{"head_dim": 96, "intermediate_size": 1024, "weight_decay": 0.32, "decay_shape": "sqrt"}
Each number is 128 + 24 x the weight over its row's rms, rounded and kept within 0 to 255. Layers, rows and columns count from 0. Numbers have three digits each. The size before them is the row's rms in percent of the matrix's.

# o: layer 3 attention output (transposed), 576x576, rms 0.0274, rows 193-261, columns 0-95
# v: layer 3 attention value, 576x576, rms 0.0277, rows 194-262, columns 0-95
o193 104:076158092149173104133149161061155121158151141133160174121122155132121100111167114178100125124133137168160121193118142157180162145120092120125098100136088127142097137158106170105127075076154118123145080159130129124123134146117159129145105111150149095106117096168146103109137079154097120082
v194 119:165080131103109122151131141154033133127145170175134120162105119141111132139110104140132118089094181168106142112133134133125070087132094095152207140145145118169196169126111115118127139109130112128119135153129145119117136131108124146105093138104105119114099131166093118156140109118077123070
o194 113:147130119121111196141135151095058119124127174089131065158137118135136148151091136141130122129112139113089125122105117110121138078125112122126150117142148119087125128123093169146153141117105107113073129164080129125115117146124135115084173146116134148142112148177178110134157141124133154121
v195 130:116138071093113130111126112184105153166138141124087105161129064144133135159081167168155108151097105115133140120108106127107106157114143123181138119156124140107124116162114079128129106139145160167150134102072131149166122143091111062154120176139107135118134133137125115141145204140114140119
o195 121:118132125132088145137137176177120152132120112105119114131162079110084100132094065120137109136133122157120108176134144120108153127101153153127113083150145100117157165104129097140119159145127114158118148114092080152125125110099111120129108129143079121101109164142144092139126152113169132127
v196 120:100129120134118109116130185129158107121126105107164099130092175114115099131134133141095076110131158150118162106174076112152087134135137127142108139123105102094155095113107173127081122110120162083138117123146116168098102167149148156121126139151139175099141105111145150060092137125148119134
o196 116:083163116091092141151149142093147117163118160118101130117136151153087127140151123142082102116097167068144154150118125113155143151134109150119158138126120114126137097152100158143107098125152176140180118119108130146171133156166151122114135156133204142131154105144115112104133135157121106122
v197 118:111137129122158113102149122140094120181123121108128088117124118158168084130140134134138114097146115122110158164161099099169112154128127135171125124137127153146162161129121138096091124150162135116142110093100124149103133137134077141133080150140142123092135112100121135145133170115122161155
o197 110:110160102182120108111126136135102095146110123115117120145101114176127114124141109116138101106125153162187124152120104099126161137077128105143135125150138123163157108114111116139165159125123135125125158149096098157096102148118110091107053126160108135131149132177117126103173155162125122130
v198 120:102165114156163132114133162113166148109106129114135117134138143140098147144122137093144164152138128097148109132111131135148205126132164087107143089124133150136166129133132094096134139164110112128107121134136148104103174114112146123113099129097126104135118128119167123137112090129178139094
o198 114:137161141113207127105132117149164133103144099170144140129130143171159127108106160148156133144163120120165123111187156115135154121109168113169124134123084155127143129129143152122159149144125120097144135093178131100113148100114170126150117148102134081109134109104128147138116095138094078102
v199 119:092140128129177140135104114163109186140126140092117185097142142095123114133105150125127160084136132094073150131140151109156121204103123147165121151144137131141093159138102074125106126146138133139138104138111118178135147123140132124136110151145125183131083173089125145148158154116098128106
o199 117:110145136147145109124134103143136148135119106112106149126167150092101114074120086114102142132138142176094120162097116127147129131106117147151133164142212085145106106117127139121118144134113124121121180131101138098133117116136109125152115168152072116118052180133136126115124140100132135098
v200 120:126137162094163146134143129097098118117128137103124085119167100136150131152159129122125096168137121161116139071135110090102130090126106118074142108106120203103144130126141146106090109140156100158099132128110132129115171113088139116112125146161149135136112156166112095133122095155134155111
o200 114:111133106093134162137143117140070132120097135101119129130127116126159124148144100141119126120127133203120146115155137117136126128110178113135113148122078147127119151172096122121104113146102151132133125133158114142128127111159154090125084098135134189131109122129127084079137138214118108118
v201 125:122135164170113157148088124123130112125125116132141156123137154124117119105134131190181123142150132107095133173155115125101088121104094191110146148146130091121063136093137161170127135177124121150111157114130069156089158120175107123184105127127151168163142124124113133134128138136134102130
o201 118:149076167145120164078095101125104118102123114164157181137162141157110136123104135126142135108189151151113136118136123134103123117137090084128108137076135136151086105086145086117139087167138159127116143108145103142109114119159136164135099141143194153185167109154119119082124117095167187187
v202 121:094166158115135114123125144121115104169135122124160137137136067129137133163117107135120142147157113133129132135127095130116126120143106147145106096154140155110096095104153109170119132112138116162169123107097136094106126091135097138125089121165149119150148131111127117124124151153111136132
o202 119:093092121143112105134159128140141171138123144102126108102151145153139138127142156058143134141114125168126108102175124132145146101152136101132118109126139135126122131096115130128118121182074140144147115145134116141126118150121088132127113117192136120133138153180123104093104153148122155138
v203 127:114142156118189128127137111093106143140131093106140154101153091107125104119134079129096139113120118124139119159092137130100141148150117152153078165101128117109139167159129128140114120155100139068133103150102083093111130130151125104136126061130100120125128114112137083098120147151111152126
o203 123:135135149116154101138087144108119100110144139128110135155128152139125117136156118116079143148117096138079108139123115107146154141144122128140156119120181095139143108162111116119086079144153172130114119107137149087135122121162110132156133124128147146156146132122116111081116114161153189144
v204 109:095145113108132134114190169124123151123118095102064154105117129095119106105131139120099108089156136135117135153138138130178091151150065096108168118179133125167136149120150166140141110124124113115131081119118113109079152154142156137122143103109139070106153143161138190107126130156122130147
o204 105:137205103141152090129111126088151127172137136169102124152115138131119109122127127141150120140154125117114128170142110143142107130119096111113129134179092143171145105116140120111094111118131137118114116108154162072147121127131175118136092136098142101157163077154119095125161081151107102140
v205 108:199122106105110141124107119095111117141174098151148155111141089121097130139093136158145140091148120142138135127110136104083137117157140108199124156129123112146125119159116083109134139130107143109107150112128083169180087143132139114085104116130109132158161130171114088089120132114088102104
o205 106:174104121123083148145108122166116132134157152141128107134118121115108119159144117130122137120077103094096107072118108118088092123170108171105177099116120138147167125113130120142162145127120085144108117119143120078156143124144113106062159164134073156140111133129115146165108162150158138135
v206 117:151118166128113089130158120102146071069128091144157118139141122131111105104124115085125086127134101137120149103162121091141140085134099158112163140084142115152177133109097182155091140138156122135130120145113099144117117111134089192123148095115111157136126164159101143130143104128125139193
o206 112:115150140093107125121137090077151123111093175124126119138113152137114123143148135107113112110107167131151162129161117111119126143149110095110180152126095142169129146167141149169148056102145140130141157170135151111122105142141128140113123122160133145149171136136119145123155117151102125130
v207 127:102128128129093142152125158148111140141080152126146124107144152146090119120147086139104133117090157114107106120102122117144112143093113117125105125143089161138107139131149123155142135100126177123086119135144122107140114092110196119129139119143132131099104122084122144135095160200093079122
o207 119:071113150133129102147139113138115125155140125066155114106167174126139107092158097105114126134169105110137155161109142138174110150165143125130141122110166119104107122121072136134087125142122122101120097122144111152149142170158144109158113097109145100115081090138155106126115091116136124125
v208 119:103149130131167196153111149123129127133158136100144107153148135154145162131114143098100152145143110094134124194105125168142167169144102131127105126127154168121132148156123107142147141140136102176112148133123118130123128119108140105144142118116099113126135155110185154122074073096141094103
o208 114:128137132140181085118094148142172160111128099140120138147139132113155149101093153133129132187124097146125129077151127134124155116167128105160067142163120147099148100147171146116138152162085115153147097154187143123101150111113144131131124133093107126083078114137102155112118113108133097110
v209 122:104124121151142055149146126162134155128104109122089128098145155120106094137111147122178133105113131127100167166124168128143108166118121160115150112126117130119083109113136126132093134115122129141141079080151170109124147115134097130134104163117129140159111183091129137136126166151108140163
o209 115:125127090164120128123110136109132113203081141127151165085114121118103112074136089080116125143149119097133137158104177178157146136109100115120118128132133097174099135146121117128108101100144134114116114083075098106109127129169105127126084096141100122116097150125140156142112081139110128093
v210 126:095110083136156119120109130138125156145114103132112160125123109126165134145120127123115149119162102137108106164112078113116130208134132139189118126150139127126113129149108113122124115146107143121157151140147145115114142134142106158123156083121122152133147112128118104128152128108088092108
o210 119:139135128136127124138130095152104144165131119109104088122130147101129129138154099107132113181119100161108112178164093137107135161082144174128136117144122110147155094149134124137190132110116118159122180127134081147101113129084099101126132179161090087123114155146124117123087141073153162100
v211 117:118104130133144167148119142139178156133085140131102157104165108085090125132078099117136170143090116098126162129106147163111172164129199116070127094142098150106119145175095146124154087124128129143124085134154141151161141153107129151136134121119122125129150121161193084117129122140140085104
o211 115:091093120110166113112100122176138129120165111157118133096154138122122102154112118124114153135139095092126125164139177137133165136126104157138141128140126082126124169175107129134134098107110125123097107114149124183118159092134156114133121116094113116125085123128140125120091114099137116098
v212 126:107125112101093169130117132110121143152133123112155091156095110115108164157093142147105157087150150161120103150136121136105118163117157138123099112126092141114125141132107131118117170164155117147177112140101113157097162126092139113159166102118155122118132121147103094138147157096097133131
o212 117:133156151144083158128136116179110152152123153152100079154127128157105125175105126129079092142111093164112138182159105125134157144150125153107123133161158107090118135148079086132161111124107131122074102104115118137078126159111147073120150137166117082189144168141182097103150148109133122107
v213 125:076112119142123151122158116136105157114131105142145112124097139130113124086128146110128118110074106118102114165122124123119128190105119151167141185134168084168136145143100153092132150139099098147121125155122123146114167104176079135125097124152096144148124127139142170132136104127123112115
o213 120:129178159144131101175097151106109120158107107096129155158181121091118160063125127135136128116150132122132184140134118112113155162138148129140163120167150131152129100184131106122082128138144132129129126176140124114158109082164108165129103154142151094127109120140113128064134092092132114164
v214 127:135109107131134109136125171145105128155213129141078153098145117139158105155141129197113089106079143128111149125154119149165130146115114124163110096107113130155132134093134095145125095131106140106142139110151083105115133148110127120158099183133149102106130131130099109127098103129138124127
o214 121:122080117092119135147132140135063093141125087139113133138137134136141090201108142114151106124084131157109100178147145138123174128077107141137139104134114114129142155135133159129168098140079133120123099121085113135111126140090092129140138140166125164129163090195100128131150156137149160108
v215 126:150078142141074127162091117134114110104136137070119085094115113114116187087136138101176142119081108137150130141138135158129158117142115089144115087110084143100160084112133104104104160114171109177141108076125150140157131134140161122154136162080135126128128138167151112141117170135138114143
o215 119:126119110149120171160146169097111141117151121153140115077126072102110114108136122142145133100093112133096125143088177114143106140147121107116130119100092115118108139114142138123137145082132114097126140117120118109089078112116143116088147127114092124106141139098133155197128073119108088152
v216 113:088112146167148138120173144162092151130121126134114115115144138095107122137098092133141135108136129150100117181156150127154113187127145118135145142107108117148138137131097132134176136170073153143138125143119091158129129143130137143111120161121104094101123137172154134097123148119093143122
o216 106:109169106169145099168134181086152097131138134139123156156127147150089114139111109163095113097129148073083099152126136095114141146123113152151147136141111145147128125117115126157088125137154144129128129105134094122118164132164127100117122123129137074127126125174139150109140119156171145080
v217 115:123125115120094157176128127120162101139121121140146142118148173145148164130122167143141144159096105102184139131121109118085136124121169135153097111123135097098091092143119097102113095078125131156137121164185148156137094085141144071148098129136128149134141196133181159109106125147160132099
o217 109:098074163108123119137135144203128152121145089131132134092140113120110155116116120114131134131105127111164133066143138120099120100135117122119123106131147109087145102098129097126095165150099131135167087141144129130135153098102107107083145136094118119115127104123115170135103114077129111131
v218 119:158128128114123173107109118146119182156173142094111116133142154091140109143144107137127124145108126117077116090157118133143133144139130139147109157109117127149144105135120144157104111122134139080135157137110082131184143124136129143121094162132092125097119131166089141135089104124118123133
o218 113:109121134082124113131118141130080090120137111114139122177145176118154114113147097158147113141154129135129128123107118104145111095141122109114107092120168122135137120111138133106111127113131134084127115158118142116192123116157114161134164126128134141080124132136121099121148101098159151117
v219 116:138091132109089144122155145151123090108108131144177128124075124142160149128147162135130075124154152131127122111138105119117094118127109093109145123131110120174144123116132087122099124167121143131130130131149089133104171139145137150115128116103133157142102135132079112182103139117106090099
o219 110:154126176157109206145107123124102084116125125144117049108090141168117153180169129127090096110112132087125181114149086102104160101133058166122138167089119144136131129142113121110146119098105131138102175132138126116121105155124159100140153140088110145143115128144164085142096152100147143151
v220 121:108151154115098188144110102158186138108099164084166077116123182115121162167124129113159147191141124136140132119141124153123164123078162147122124102132067163129123121136145082124162133130102125127164153123113153138091152107112164119112121177140127103127127125096126119132138147131172097134
o220 113:126089115165158132109135137151154109093130101175122153117134122142140105087129107126146157135152154124182140133136146146140134120122134124166077129123144124132110142110129133098136124132120101106137123144132134166084136098113169130137135107112105130088161112075137114125128138092165096156
v221 106:110146108139163113102167142128131121105117119139133158122107141142113102137107140122119123126132144124093108100180122117143112134125136125081099101120129177159120124090149177142134131124119136132109141123151111107098154135122139167113120129124165126084146099157074138152130082154112140157
o221 101:115207097135144082123153108091169120134096127144158131187139154147108119110144121133124122141153134113150123153119099127194132127144154103093094159147127145150129160166144158101091099124161155132122118158171149120130121157148165170138079137144180168119144118146091111094145090165148120144
v222 126:109131080089114090119112100138139108118108130142120160152108084109183137081165175142131134109119118135118132125074135126120100146129113137134100127148137138161134120130147126116162145101133130153175129129115117140162132121158131127091106102124162101118134088148075091158135164163072108162
o222 118:160180111143105105153124105131096122134129136138133079159134105127147139152172094144111122168138138153173130135130095134142134148082132146125183109119126100150185136136115093126130159076110131117115171105103124150160091110116131119121095174151080090103149112111093094106144146134147104153
v223 122:120102206132134133129084137096133154116154122075165106122165191114143140139132117158130126131109139131179114163133137151110160104109112158103153116147160129123124142129136130155145141139151101155108150131113106139123128108129136120157151112112109179147137119127136115135153106101181124152
o223 111:116060151112135132109143124131115162082129096128122153127157106123191128123120181129143125137135137157114140117145108144124167124137136107153105148093152113089128146085172159133139110149143133166145114180138116178104130130132128152147144111133157162122142137093108123134145123116087143153
v224 115:139127106172100154139094104124166129124149127098148095137148115119148161134109163113129112133134155119108130114140131144167163131133198129151087122096122150158090109190122103145174119100093159157097157141150107149145137142176150121122122134139110129134132150170141118101146117131137157120
o224 111:134101144146141118153092114140119169121138135155125098109148157104121133164077131149150170147098133103117118097136136118132132124132120157128137084113111139115145116122124137141183129081128101162097141115146143125147168108146129130121124123158117136095132109103153136147121119113134110071
v225 121:144121150148106102112120127120126115111141090092157136174136172121155095118138154119097141121118094107117088138156127173125159153133152098086109129113159089172134131113133138126097151128179055145148113110081096176145168123171190149130145142124127113113138138121138155140135117103176162129
o225 114:149161131137108135118113101105147091123125091146131154176143120135131120137141137154139141123140116152120159091149131099123125147134123094111095162096120150102141091143146101117120121070128158132132143129129187123135112094141180159140082134133163099114137159110111148111147093105091093139
v226 124:100124133095096152158108163139146139135104141123185100146165119120172189128134145128178101070100124149140137153119094097106138120171104164079159154116130120096126109120142120124120156111133137184150130178110136164127177118135100105098140151137123112144095151119121094143140163130162136128
o226 120:099101133136109141141132146133117127112102130136109109122134112132118165168121174155139120078089122151106107111160119104147133125158157102168134147130114140127120095090135176142138119078055138148144139125141101104082124157077157101108108105128118122124079172133146145124128151145106125117
v227 122:127065129146073148136117173145110121136109120133146137143133062160146108135114141104124110069109144108097186125148141144069109130115067157090153160127173163095195117121117160133138148141121101166112131144108114121121138124141101122121148178134130155159124084106131099126157057103167113136
o227 117:095106136132127146138128135113124120136078127083152124132115148091129156134098184083168158115156115182105167116165160128099142143101099142197154135130103119156095136150138150139171159145114166178141137170101059166131139130081145099109107125151151137127091126106134120063146152154112129148
v228 120:164133116115143169121063107131151131144158145128141145137157130150128190156142136125105102151123145128102102110104122127132171121127136111130113094167141172133200142130122105108125167116124113086122127142141130124142107067140130144101131104125085124154100109114124114120118084096138050102
o228 110:158104134097134134130135106163119173112156113101156112155136163096191120136158159126115137142134143126151117070145099117107119127133130155133131122102102124092144098135134159103150150159102125124140120135115150124122119135098136090106186132103092123086099151110106128140117127107103115124
v229 121:074154131141175151137107146094174135156139106120064123103146114130145116126140111116155147149115120112131110171169168116143135176128089125131140131164092173152121176132157138104150101161153118126159123152120125143122136142088116120124120093107116098156111156104156106086098191118088132167
o229 113:092156090154151116126110136134187130129152158173118139123106154146179141070159084095117152149118095155133120188158164150132088176113110176143181155164137148160139161136156119131128162148123149081159133102182132104100178130157133128153120128150119108141139126131136116130139157125123144106
v230 118:115129104147132116110142138148146134113117123143108149116130096145146083067121123108099155099164163125106114115107140121101129180146112104122140139149136140138141175137160169152146124115109118188065140106123120147106128121121210143130158125118118136108164126156107142081100078155126118131
o230 115:155158117116123096125111112122120142128140119116163108140126136156143104124127116108159128161190123166114168141115143148110105144096142134131148137130135176150125147152169148113111125112148112157153118133156107149130178119136204102106115136123127137121117130128101092088106102109102132110
v231 125:135123087125120098159122132145137130120119129138094152140124179165147125095134139135125160113080166109119139101136177185168112138119098102114125109141135118148159156135144160128111146077154125116078123121134148091182104090115151158108141163075075100112120158119137157102120063175151122149
o231 120:127158114095099120108136120093155124147143127115161132115122113114150125096147135135161134165118108100137130127078143157098082139135109108078126123102125126095109147143142161112115155098190091113116111145076142116160119161120154142098173121100117140132102077119144127165106117129110087117
v232 135:139171138141166138121105130107153109139133130112105113150188064150148132139139159181149120176115133119120129113127093090064154076131113162109105079115102158074093090099115111124135121145139176163155128096086150158123136099085130119140159139161134132158139111129115108111121155189118089165
o232 128:122080109137151108092186138139150117089119111151137149125151135142135107140154142112113155159148143176178072135123150111142158121112164067123126093072113094149110149117130092090113095127111112098154133104095117144105120130111124158128106122160102142108129173137121126115132112131124116140
v233 116:122150136127119082132139151113105089147130110130121092140124121135135166134135111115127147139136148113173099122113143156098160062099128137141116125125104131162145136100117109134105117102136144090106113133135145089142088100126143098122111091148158136101112142089150110104109152177141146145
o233 114:116124125094105106117183115147131134116128144135085096140114128093156146091131164102153150164141115132138094127099147129128105129129146122125148094131151133130146146079108135119108128094144103136154133125120112105128148116107076115143112113124135113154117148093148134179144138134081098147
v234 104:095149100146174153113119113164105180124135139084134120125127167121134089145129137161125130128164134122125127128175134123173148168112148133132121112129080144106109109116141152151140128123079198172145104101150130094081128132128109089120115153124146128109141154127153184120086137101126145144
o234 100:114190117158185102125135140102128105154102091138141138158151134179110091105131089169133134120155167122132116164120144154180140124143137157120097116156109112147124126134108140112104105113110128134117115118151139127121137134142133128175129110119141066098142114156132125116144085139116124131
v235 115:098151119138119128122105118153131124160133135133093110130184095117143139122116138138140155146085134126119109158168122153107174166096116128135112122161117149144116093127134140133144135133129141118119116132109120153162163140075121101165152114120137130133128104167128098120110155133154112116
o235 109:100138079115143111148152145123144133129140151171117128159126114093147113106102101121135169166135111182126063174159142124136130173106150111155104147103162141144105148113147105103130156127123128123145122170108117174081146091090111107173105127133130142132177120131116107092176143123109108106
v236 126:165113127102138133128138113127093087074099117103184155127100143113157097056167181090140152137135065124146125140153163093092112110090144124107125110145152125135105129138098140102106121125156085190131057112116158150149160131130091099130130148149143148151114167142156147137131104146122163104
o236 126:158167099143113152129136143134099168077133128110121129111141101115137117080105079092176128097166143176136145157094126144155159118095142099132167152132132154131121151167100104135074085097129116135108113127150135092120122123123140181140085135106128157111120125114143105141143090137112109151
v237 114:167125158112152162150158128076101135142142115144110135073131102097147107140130141143147130102114109117123145112130139100111162109147110125131163120107133159109110130125144147107164074077134175164143118094123109163169155139117119159096096127147122081154165139135132154098086110161166115147
o237 113:128103119146121094128150123081118134146144084118134145110104144115119123126163140153113132129133149133110122116136128116150130114099126091101171144157115091168164149154148141119118107073090111141127102124112109089143116121137106129129077134095112136087106137165109139110115117142136109096
v238 113:105100093155147152092141103119105160163105158148127140128120132115124110129105150126141120106118091115133162127176139133136119195134119083153125143157162137145135139159129142087162091024092132112112130132130114090114129131135106139107134127110119115121130123117169158137138124156157143124
o238 109:107155130140157095184088142108111119155121111075136104137123119144084157154117106119172164149146123093168138127101136109124150114116129155119096123193108107126159103144106145134130124116151097142138108133122120152161146102133158122119122111129140089107133087139128132114142127136112113117
v239 130:107132148123109085095145172123121130135121137132159092138115118129125121175117127139113061122136116121116132116166085133119086086153100167079155122106136123109169116065131144127137147171130123141122143133109101131082150122111106148126145147125139144125133132089102161144142123109152105170
o239 118:111105150154118155112162155092127099129085160106123111104127114170114158143139171140096102107092139125140138141163101125142164114154144078145125158116121119136123131135138144125147096154123143128164098156132119118095117164138132158139125099141176142165123141130127113052154143132086133140
v240 107:145112114114091100139113090154146134156148134151133163168141108130143158149088140123156094114083170136125129099102146128092140081148147146135101154132145139130134148096138131152102102090165120104145128096115132125168144135125125163150169128130108176135130117128091077124136151153091147114
o240 103:169091118108048196138116079138097111110115173133134103141103113076143127187165139087149135126088121138101146115136105130112102114115114150055123118101133114123157138131110125152156145135093158146114129126074123154127094123084119120080160138146119172151093173087136158175096191139149150160
v241 123:111112153164086146142104111133182135137090124133174136106135065144119151134087161111140156138164113113122148103122102124064168130166162141153124186101157137093109103137114072113165108109113163148110124131132163169162116152126140085096123160174126145169142116141156110088143156133143177110
o241 115:081090130176112102164097127137132147112105114158102134099120155099128125142092139159128192137127123112145098080174141149128170142159132156139103126145121097150176124108140127157162164098096121190141105122144088140114155130102088093116100109149063130112103139121116165112110152154146133104
v242 115:141094147123092140157134132121145142152114134121171109087080120108129151125136114121115115164141149133143174098142135157104177149132153118149113113161078111114126120167116090132096097103152083102108125141136173141149110128133159107123095129141114135117130131147128148129138128119147154138
o242 109:121099136151109163134107159186122135094140096104127123094082122096123144144114124151141129121112139082128167123092124137092104133132104165103123106138094102105144112078111143118153140095123120156155110109140150160169138123102130118135158119115156162104099122125123186142113117106112130111
v243 129:110164135162124166128107141131198125174138142152152104139148111154121100186133132139130135151139098083139113122164098162159182113122152168145129134099109170086162118131126139129125141151132119140149094119139189130140093083101128125125138157115131118143130170070132110130142141159126105163
o243 121:109118090136159111094170122184161125142122070086164157118120150118131141109120160130146147136121124114190144115142164116146123145127184132170107130135112094123157147143145135141127092118111125177175087141111087129106149116093109136125135134156116126099105137129130156142129121133071102106
v244 121:113081106110143106092120121159164114146154139089148099163069159128102126127135101132108152116123139121108100117120120102141164134112140113140106125136126139146107165118132162124121155099103159077121129133131126118124096085112184150118145121133135145128141088120135109113144131110118111084
o244 122:114156180099126105114141118107158145149120165076114098164122124119131115130159082162122117147156111141120126166065100112105127138098150143099175157139162132085093086122074112097088114100113126094116118138081122138182096138136155084142143129140113131100133106123173125128152142096082116104
v245 119:094136127113088152176118131150118122133122152085108111136129097124141123175109138107143138139162076110150136135107128122094109125160121135094125138116111139092119086106178150149112115120144163090098125127154091091186098111103138114087119163151146159112131130110119116130099131148123158180
o245 116:097123097179135063146151149115165160150145125100136155136142148124130111123134136133149154152127092131124142104145146152143115121167129125159113126162135088152117127136141189138106125131115087131154083131171093110149139139135115135113142106142102109109098114125115129146134122156138099118
v246 121:135132125120129174104136154061114127112121084091127085117134145129141142144094128118100126099111107133147132142122130160135132089125100090099118084116127126131175145146167168111094116105163082111120133131099102102118124128123151204102141109099073111132116137103146169098126098156151126102
o246 116:114093107108131145104130127086164142119128114120147121124098138129145147115145167152129112116086117102092140128127132133125092121153159117113143128157093154090115120125132162097101110111129145130138106148129161095131104156152168154105146114131161107121132122123144158127113130155102081138
v247 123:134138089127109113147151113120106085124138142141079125112072109147136118135115128120117147163154139143147121157106133117152118166175126062164098101114094130148095121114114118136074111113102178122144125073136101124115110129146148139131109102142154106111130113158120141128150187124055159115
o247 115:156136110175097118103136118135153111148127159124103092120107120143135121115126069093113106169126134139100111156139146124106126153130101148102126102128095123132104145106132069136137110089148112117086146088099103127128121122147118098136083154143089098127119150175135124138143125114161113084
v248 120:182116154118116154119097097098149105102153143080148124142136161137200125110158155132104124103100097106151080139088107165100156088122112124110114134132174112133124105129145143127128115137150110110135111119118104132148146128195135134129132092114087113139105127147111150133114131133111125121
o248 116:130119149101091143120113138110114154136111101125120124142134131116169131142148168126147104120109133130097142074124088129148094108126154101088130135088149158122144101141102109147139148090092123116114143150103178101138063070144142152093131112105164130146175153107105124126100140105109113166
v249 121:118137152143104127137134156125120156128117096114093094107139090124108122122177095108158111159062118139141113096122108101099123096146042131113130119139138170127151145105180153116108122073186112098127104097164163120118170136153125153116097164128143104162101129095124120092109119161183105164
o249 116:149119124151093178137150120113144154143096132138137106124100117108123142111166156152153141094096133124126174125135125114144114166113099112127172117139079118132102108102112155120139087117106136103176117130135139127166122148137111124133087136131123148130100147122107147131125142142110129107
v250 115:039133119126075144142148132137166119164128114112133145127141151117108119146105152146114172153105098127140150150121140179125131139114146118108118131116100129131125128166156076127143138120101066141142142124132127141125128159130153113170142116107141129143146117132147112127139125125164169116
o250 107:109137100151178110164113146176144095116159123133129194157149123141126139151076129115126142126100142126113134141144111134095117160139190128134108151168151146121130163113169121117107174169102144108147103159188142146089138093135147145152126130077148111141179105079098122103156116142163103139
v251 128:108077128131144110103155139142137136167123131133115127147093086117134154163136120148118098117150121125099164116117085084084133152127136147117140102158120133111130152119118105085145141169140151149159126132097148096106147126081088112094140143144138134131112111123098114134167114125134080114
o251 117:110124146110100138115119152138109133153110128105104125115099116127125116170122143136061100140119121138145143163114108125138130131077128164164142163125132112132127125147108116137151104159113138152152150146066085228065129140105131089141108128121112164150097155156143152101096189131110122099
v252 121:101151094147144112135097144103118129140118125105115131098123145080142153114170062143134091104171092124148117137124115108180138115142113131141145072143099144149143111109127160100071139096128146081104112081176119048122127113164156158104086093142104111113131117123130136143124158113097117143
o252 115:149170121111141098143147115133103136152120135095129107083092102103129170081195117142111102113128105130151117128107126166145100167132120146141114111113070158132150126117119177114086124116160087123161163081171172099141121141125131140154142106107130121113129151135092120131110091142110123132
v253 114:093108123115128148101123123146092118187138175132160066158095134155099107173099154119098092130132145164157183091168110109156107094108159133107135083127104130121142100098148187102120134135151142133116105098122148095156120114133088156101141164121109109111119134130129150138152133111168136094
o253 109:055138125116130152119162143105114093159116127080153133122134109136113159158108125150110087091159164110142131194123129125158178072110172127158140133149097137119119150150097118100105106124185136119172117182119093169154135118147132153135112113107176114136158139162150095127168111131123111102
v254 118:114141122087152138102109145109105119157161126094105111151119091088152121154145106143117131102106152154122136079135126109148102133132099144111141119185151120159119151134148149160152137163142111104118156165099113095138157145122112112103153143127096163118129139150094123100144116090072137092
o254 115:139169128084108132128160109122125129183135145138116068160149101090138100154112104158123093170100141188093119141157089119110104113104144126110125152148125157117115155107144134128135136150147144102122177170130108148118112144110121120142180145113142135150172127118086112130145160184075139093
v255 109:111138093113119104122099142137135125113136130084114111167123137151142162118099173097154131188118143120153088110102153121120128082144138115136110090173148127126087094115123115114133155099178088110100135071141142117152095113113178135121132123113130136112117106115151091111127116162119128126
o255 105:149144081117141107116138124152136145099145110144135118153135130116129115074143132138189119148111131156123076109131141117122123123151174127108098100162109140113130111115151120123107167129157137115135146131125146157130125082088109133109184164133119118108139132099098138201141125101133074143
v256 117:151125145116127095171092122157149066158143116150103178136118146163155132107150147142133117177113131121152112123052141145130109131136110170137116138153132117129131129110144103153096135128154126127128131126128136125118105114152110091158112107128124145142122151137127103112132129111127088134
o256 111:157096142087097140136107123141131126129176101151126143092120122145140136127173148120154133166125097128138114051081115138089118124123130135128129132093106107146091084091168139148123154123091122163117145110108108118140083130085107134106143138140111167118099151107097154169097138110127151171
v257 119:115140181139133118133157179120147111142141124134093099134138146105111122145132101144131116130109114148119153113167146125163129136142132123094117146120096146139114125126125122125139107142116109161141104120171105124106126165138171095122136213117114154157132154126155143079081120128159170112
o257 114:098149133121137137121132156121149099148101138152078202107119116182106135143083135191126120130131119113126133165127146125124162146127116102121117116139060153104075127087128146147113092104140142122169096129155112146138164129158136116145119104119164167136155103129116134155128134161053111046
v258 112:186116128156154108121124117099140080087136092130108147133123095160114163120111134118166150098152134145167096129113126130097155116104157135115109122116150145128121151123132122130116121154131105141143144147155112113103109121090161140101151100158114139186135125169147094100166129131120090077
o258 105:164073126115104163118139093165089136113108116140115091111111110137159120096133137116108155135153148137082119124133128124107103109118116149091155161049139116090109119127123109144141140137126102122108123114140135112104103165140115113104129138180122129164116140129164155101077118071123130094
v259 119:114157138134125122132123126114113157140103150123104122129134126150151148147134157129146137142145107126126117162116092128136149108138130127153162147132123149091117090138123058097161154126119191174117113136139119111159139158114124098134092095126171127083137130100137066127118149150171138107
o259 113:114162135132164138110145146118136114135127078092118129119153093156147112151115115140177127107131127174136077165134115109180194119096191128181101101148152138133126123103126088107119182138115140168124163151127081141104115100117086087132075157125102100106169150137135148133171142157168132129
v260 120:154118140148133131136100119142123158099130126114185146173135086170116137099130141117127119112116143122103119106141133119123155078132137179107198136091127112123125112128132140120146169123133105114096130149085137140126135138103104144120119100125143153112134123127134073172142103107161109064
o260 112:178161148127133162127131117129114175085112147139102105169129094143163144158075145151190120089154147155122093116125134096152172087140150105172140132108164138135121098163109156132137144164153136129114136145121146125126090139099151133113140123130132115112133143132129113089147151151128102127
v261 118:058161095130110136156118182130108164150126112154129143109117140077140098118063121128107136104152138121132120162117141158148100156144069120143157115156142161108147158102112167144149122140118104105111141089153157043090138123144145143139123086138154107088137098138111158107108135132100137122
o261 116:142158108163161125145112123150120130186155121108187132129159147111133133074148123111115104116144077126124138158119132179142120168139176146135087136155124157116126127124147164106094099153111157097160113118176119147129123119151126129135100149126177113149128116121119124109125079111100156125
v262 107:179140118114103105105140096107096074118134117174148131167111107166097113147076163112125115120150116141123128110159149129127116090167199114156132167106094077130124070115104115112091128145166112114162101137091102193135126129131120129136121153123132174160176144131134099123143142112134119123